Weights of a small GPT-style language model, trained from scratch on English Wikipedia: LayerNorm before each block, 4857 steps.
Each number is 200 + 40 x the weight over its row's rms, rounded and kept within 0 to 999. Layers, rows and columns count from 0. The size before them is the row's rms in percent of the matrix's.

# layer 2 attention key, 160x160, rms 0.0627, rows 49-63, columns 0-39
099,186,259,143,201,149,251,226,204,163,197,147,164,214,152,258,231,215,144,172,237,202,246,304,249,210,216,198,166,259,160,259,179,242,171,192,225,160,232,219,209
087,198,243,221,218,153,244,193,154,214,194,127,277,242,264,186,153,252,155,217,266,252,139,190,193,178,232,253,207,225,185,223,176,320,172,188,237,152,192,174,218
088,166,194,200,159,233,228,186,185,203,136,272,196,257,170,135,140,177,117,280,234,214,255,202,280,167,166,199,262,236,153,185,149,252,225,214,230,220,230,192,221
091,292,238,170,193,165,202,223,216,172,200,243,242,171,184,312,165,198,91,169,179,213,187,240,243,223,258,221,195,168,147,266,192,99,241,185,179,186,231,197,191
094,103,231,156,174,203,219,233,227,254,186,194,166,194,216,193,230,182,182,141,266,223,220,281,162,222,205,240,176,206,124,190,110,260,225,197,182,211,78,104,213
095,266,174,230,185,210,191,173,120,209,216,209,201,213,175,251,251,172,179,130,216,177,185,185,208,152,136,169,183,187,204,181,278,138,151,196,173,232,231,219,256
089,211,203,155,144,183,207,344,168,195,156,213,194,190,246,190,199,206,175,214,177,208,154,290,248,195,227,157,204,151,121,173,219,170,258,217,91,145,89,120,231
110,100,123,171,193,204,207,204,183,264,180,243,255,203,128,162,190,216,293,169,186,208,178,248,195,226,171,164,224,222,186,159,199,257,232,183,165,186,240,120,223
094,224,218,229,209,161,267,206,223,179,191,156,179,168,292,226,207,224,173,166,193,195,203,186,171,134,218,226,232,207,164,201,222,157,213,206,140,176,161,232,162
085,198,159,171,211,180,187,222,223,199,165,190,126,214,204,207,186,157,244,140,211,177,211,202,165,153,138,227,198,202,202,196,236,164,224,240,201,238,261,189,148
100,250,232,201,214,131,156,241,119,129,189,198,189,246,188,199,219,216,75,165,201,256,235,207,216,210,211,180,201,169,259,162,219,148,167,121,211,216,205,177,166
085,206,121,214,246,175,197,167,204,201,237,285,232,122,203,254,126,235,121,118,173,198,191,192,191,217,217,170,131,207,194,206,247,195,223,173,191,222,232,201,199
087,227,192,204,143,232,143,174,216,134,209,190,202,216,307,176,196,174,204,168,190,193,182,146,138,211,244,186,239,147,257,206,126,147,176,226,183,238,181,244,224
088,222,258,172,220,165,198,251,163,174,193,141,212,276,126,206,222,135,230,185,154,202,211,302,250,182,244,178,210,204,228,208,298,132,201,155,176,191,211,158,215
091,233,230,152,198,193,190,184,239,156,238,248,210,180,224,191,153,211,136,198,229,244,216,236,213,184,263,279,192,257,176,216,72,172,223,181,196,156,166,163,182
# layer 2 attention query, 160x160, rms 0.0689, rows 50-63, columns 0-39
082,223,226,215,245,168,257,207,230,273,227,199,146,168,270,192,115,204,202,143,184,222,156,279,168,215,150,174,265,187,165,256,190,235,158,188,214,230,227,89,259
089,217,280,167,237,162,195,212,190,238,153,149,247,239,207,206,195,186,231,276,137,237,178,184,253,302,200,242,235,237,274,248,182,198,200,196,258,216,237,223,251
088,172,177,216,190,163,203,151,212,242,184,266,167,240,262,251,188,228,204,231,240,243,183,167,194,204,204,225,229,189,257,186,145,171,166,226,193,121,198,207,232
086,107,143,199,166,109,228,244,204,249,259,187,289,179,249,197,251,192,230,305,210,199,110,226,313,153,202,222,159,250,231,225,158,174,241,207,166,233,236,168,213
096,271,137,264,151,169,186,218,212,222,190,209,220,142,297,220,179,230,214,129,206,176,194,129,164,289,199,154,146,221,299,185,262,221,192,169,248,172,257,243,164
079,185,161,221,232,61,221,163,229,254,221,127,203,291,266,253,162,248,208,222,280,136,171,154,218,199,160,265,163,195,273,136,183,146,202,192,253,159,237,140,195
105,116,169,170,223,147,220,265,150,220,175,123,247,143,168,237,159,171,187,243,203,142,181,201,234,250,183,167,231,175,228,219,219,126,273,223,153,237,238,182,212
092,265,181,185,170,161,216,183,212,201,209,217,155,198,216,190,207,209,277,196,261,198,139,184,146,211,189,221,207,188,188,166,143,151,170,207,178,215,219,95,219
084,209,191,202,248,211,228,214,205,194,159,149,236,161,229,220,204,297,263,150,196,208,188,186,199,200,273,239,236,196,204,138,136,174,192,201,106,189,162,208,123
091,214,86,217,204,146,204,131,229,268,145,209,215,194,213,230,184,278,262,126,197,224,171,219,191,272,184,183,234,143,224,162,235,289,247,167,222,150,179,208,220
088,214,158,168,251,201,163,128,135,203,137,203,252,109,129,210,213,190,233,129,268,202,182,153,155,260,244,191,280,202,206,219,222,204,189,173,155,213,147,181,206
091,266,238,251,147,224,156,211,196,245,193,161,121,314,271,168,215,213,225,199,202,151,180,226,206,251,165,186,176,159,253,141,204,175,169,120,247,232,206,237,201
079,177,110,253,162,126,214,224,200,252,162,171,235,211,236,193,193,248,237,239,196,218,156,107,149,236,183,179,233,150,204,184,204,240,219,264,238,123,220,297,211
084,175,212,236,132,246,200,147,211,201,256,250,158,238,250,143,200,146,225,173,217,228,137,219,250,209,205,201,265,110,190,168,166,187,175,214,240,252,184,176,275
# layer 2 attention value, 160x160, rms 0.0579, rows 32-57, columns 0-39
076,178,103,195,182,145,283,235,198,234,186,213,181,197,229,197,215,109,206,184,163,166,168,198,237,166,149,238,238,218,235,188,96,184,194,136,188,264,220,290,226
078,215,154,185,227,234,190,217,229,201,206,175,176,234,262,200,218,250,205,186,149,189,185,120,253,251,173,265,174,251,219,206,235,174,185,157,170,256,227,185,191
088,186,188,197,194,180,215,244,162,249,215,229,270,187,210,219,170,170,175,226,166,185,170,209,244,162,177,293,175,248,206,169,144,137,215,192,209,203,135,224,230
079,190,87,215,170,237,180,220,244,192,162,157,120,225,241,254,157,229,129,190,142,129,224,162,224,316,210,207,231,133,199,206,251,157,196,153,183,172,219,260,247
084,234,195,201,162,192,138,247,164,232,241,168,242,225,135,180,132,215,180,160,172,278,148,217,134,143,159,221,282,282,238,200,179,174,223,150,279,201,216,251,188
086,197,106,198,197,263,191,191,187,197,183,172,168,213,241,170,170,188,201,192,264,130,217,122,238,267,267,170,182,216,227,194,182,185,219,194,191,171,204,232,194
090,191,296,150,169,138,181,183,200,194,193,217,178,213,233,214,152,187,80,195,145,272,210,206,241,198,165,219,234,190,212,180,245,181,210,174,224,326,208,226,204
088,236,234,202,268,256,209,142,208,180,254,253,193,126,193,201,224,252,190,212,220,206,183,287,153,292,163,178,123,167,206,189,175,208,175,231,177,147,213,152,233
095,176,120,220,211,267,141,129,219,103,191,247,202,203,182,144,187,166,251,242,224,141,211,152,215,160,174,211,255,231,207,237,199,187,207,160,181,125,244,247,170
080,200,135,207,158,152,265,180,232,281,164,160,220,160,239,279,180,185,186,213,184,230,176,230,162,208,153,174,188,192,228,236,181,204,245,216,159,155,203,258,245
090,186,153,67,198,163,224,220,187,199,195,214,218,234,225,232,133,208,215,191,177,146,175,201,215,153,215,183,162,211,167,190,220,213,208,257,240,220,221,143,189
090,219,179,166,242,270,216,198,168,237,189,156,199,237,176,238,166,196,205,220,116,258,225,131,223,259,196,202,172,191,203,252,177,109,222,226,255,116,207,219,214
078,221,201,212,114,261,180,217,239,227,181,259,155,143,242,237,183,246,223,234,191,194,206,227,163,218,246,108,153,151,187,223,215,208,195,181,185,178,193,158,164
084,199,131,146,288,177,194,193,196,122,143,183,216,159,261,182,198,111,190,202,198,106,216,178,200,189,223,177,118,193,209,143,233,205,185,221,163,140,169,238,250
083,207,292,206,133,183,198,187,207,226,263,206,243,240,128,272,214,270,242,220,196,281,160,316,211,164,199,145,238,246,183,214,178,205,205,248,160,138,214,118,221
083,207,136,161,225,194,217,167,246,159,185,136,211,215,226,85,244,169,211,203,245,146,203,215,262,128,177,132,184,235,234,197,203,197,177,258,158,194,207,234,148
084,186,251,205,131,238,179,212,230,225,254,255,156,168,260,211,201,216,198,214,205,205,169,154,227,135,105,175,177,203,196,241,115,167,230,224,187,197,204,213,196
078,229,132,251,150,170,259,212,179,171,172,211,131,155,170,130,198,206,156,216,249,215,225,210,133,199,300,162,209,195,248,246,217,201,209,92,169,125,209,242,206
078,167,233,253,193,267,163,195,184,177,222,267,196,181,224,110,179,209,234,182,298,210,159,262,179,192,138,272,185,252,252,191,117,190,230,204,252,168,287,208,203
089,201,247,262,264,229,202,217,227,236,173,135,238,154,152,231,164,240,190,183,244,158,196,175,199,338,202,159,131,201,179,208,222,235,212,234,155,169,171,223,247
093,214,166,207,178,252,190,189,175,232,281,202,222,180,182,138,202,176,218,233,281,152,194,154,207,206,163,208,115,223,180,220,213,154,194,229,165,174,175,187,199
079,148,130,187,154,220,264,148,186,218,183,283,203,237,165,184,261,190,281,177,269,222,181,145,290,194,150,178,179,303,148,211,183,179,200,253,266,198,208,157,195
087,191,214,213,277,162,234,209,174,298,159,191,157,237,178,241,268,137,299,198,199,143,204,166,187,181,205,232,214,200,163,185,242,269,129,220,227,171,190,184,222
092,226,241,185,175,156,294,206,213,193,218,201,167,127,186,194,143,269,201,184,262,239,203,159,230,209,206,161,167,126,200,204,132,190,192,193,185,294,153,181,175
089,218,150,183,227,225,215,155,189,118,197,152,196,182,172,133,216,225,219,212,302,169,227,147,214,173,220,139,99,223,315,150,192,236,140,204,179,137,144,182,135
070,231,214,201,266,228,213,238,181,161,143,196,217,199,233,172,237,133,240,176,238,129,167,235,131,244,137,237,141,153,224,206,185,172,198,200,174,200,250,208,227
# layer 2 attention output (transposed), 160x160, rms 0.0585, rows 32-57, columns 0-39
080,191,235,265,230,160,152,191,239,234,161,218,197,218,247,200,145,219,195,185,193,230,195,236,221,277,191,205,214,200,206,155,207,209,217,126,195,212,196,200,271
084,132,172,144,251,189,173,175,166,183,189,220,175,234,209,161,231,218,189,213,273,162,182,161,150,75,224,183,195,182,179,169,158,212,213,224,232,249,253,198,217
089,149,218,252,200,161,180,177,295,245,171,229,168,281,258,203,193,187,166,156,182,202,193,219,205,237,155,128,228,204,194,122,194,159,226,101,205,184,225,211,236
088,221,255,93,280,209,214,203,115,167,235,176,212,174,239,206,235,199,198,135,180,166,176,267,228,111,164,194,137,177,172,214,191,223,234,253,201,279,242,206,235
090,129,214,228,120,94,236,239,200,241,230,221,188,251,180,196,246,191,235,225,197,135,163,199,175,214,181,194,149,209,236,157,217,173,222,113,156,128,288,165,161
090,219,197,197,266,188,185,171,243,164,231,247,153,121,142,256,221,263,195,248,159,263,197,234,219,200,152,279,245,237,170,237,248,256,187,244,262,246,188,214,146
093,204,170,233,190,171,198,219,191,269,234,147,205,198,240,180,235,159,222,183,236,200,170,125,197,270,192,127,223,149,220,172,154,194,183,203,175,215,188,187,254
087,213,136,119,179,214,247,249,203,165,148,187,225,192,180,205,206,179,162,150,199,138,223,150,158,121,268,165,232,199,145,192,208,196,184,240,222,200,193,213,152
104,273,240,90,230,116,250,191,169,229,230,203,179,167,153,190,220,197,221,231,150,192,211,269,195,168,212,230,170,208,186,181,232,189,263,229,232,199,140,160,207
088,190,219,221,218,237,169,179,227,243,185,223,255,209,189,171,149,229,145,196,204,150,238,195,282,215,213,184,213,234,161,174,207,224,198,108,225,236,236,181,183
094,160,218,211,182,204,157,187,245,215,211,192,214,243,177,129,230,176,178,206,225,255,217,152,177,263,155,232,149,198,166,194,275,199,203,150,232,218,232,168,267
096,236,117,233,190,117,185,223,227,213,221,236,160,196,190,172,192,204,202,157,195,174,201,214,199,225,236,189,200,228,175,191,287,223,230,194,232,188,195,182,172
081,197,107,112,213,188,242,192,197,162,133,242,210,187,204,181,168,181,147,209,207,172,191,124,177,184,259,210,188,182,164,156,170,198,169,281,158,263,257,236,202
091,204,314,217,270,231,199,131,284,206,232,233,189,171,200,191,224,188,213,196,218,234,227,234,257,267,153,216,181,274,139,226,166,253,205,211,272,200,192,176,214
088,217,112,183,153,167,189,243,140,229,97,203,214,271,230,193,179,146,128,213,201,135,155,129,132,150,198,177,213,104,270,146,158,155,162,132,180,203,204,194,198
087,217,200,214,255,201,98,170,229,208,249,290,190,192,165,205,194,207,197,285,233,244,177,197,195,251,227,255,180,203,221,224,182,229,177,207,248,226,126,189,251
094,231,93,186,184,144,218,187,178,242,117,228,169,185,260,157,207,189,180,184,143,161,265,163,178,259,168,125,186,152,184,153,199,176,235,155,164,200,234,200,225
082,145,234,141,204,250,273,214,231,149,185,232,186,145,171,243,250,235,191,184,211,193,225,154,264,161,156,190,146,230,162,240,150,216,180,236,183,215,168,158,188
082,251,133,168,128,124,285,216,216,207,199,171,236,176,162,272,191,175,190,194,73,165,195,192,181,162,266,156,224,210,174,154,176,166,254,170,196,251,185,236,205
096,230,178,154,215,209,249,115,110,113,199,219,214,199,196,271,230,220,178,198,170,198,180,326,170,113,239,268,231,192,187,240,167,172,188,224,274,218,192,204,131
100,190,178,182,199,190,236,198,262,140,124,215,179,137,186,199,266,229,196,155,138,178,268,216,193,233,215,167,199,190,178,235,202,158,250,219,238,166,208,182,155
087,204,233,214,151,158,135,178,180,213,163,122,168,267,180,251,179,218,119,203,180,218,215,291,155,115,219,255,260,181,225,130,212,177,192,103,207,176,167,257,193
097,181,275,211,165,217,142,210,166,159,169,160,209,274,198,259,151,185,226,276,215,193,190,312,153,159,234,205,220,241,270,233,184,186,204,235,228,177,266,225,194
092,199,172,241,165,254,190,223,225,180,215,164,246,238,238,175,203,223,197,148,217,223,229,172,177,182,242,212,266,229,155,217,217,199,178,254,173,153,169,220,240
100,168,217,187,227,259,186,182,233,165,225,205,190,157,151,204,226,248,214,198,189,224,232,235,125,211,249,238,181,241,134,311,190,210,188,273,316,199,173,209,182
084,206,273,246,193,172,190,181,265,149,274,196,230,119,171,219,161,151,191,226,152,187,236,215,257,215,265,199,190,231,167,267,202,222,218,243,242,175,216,217,192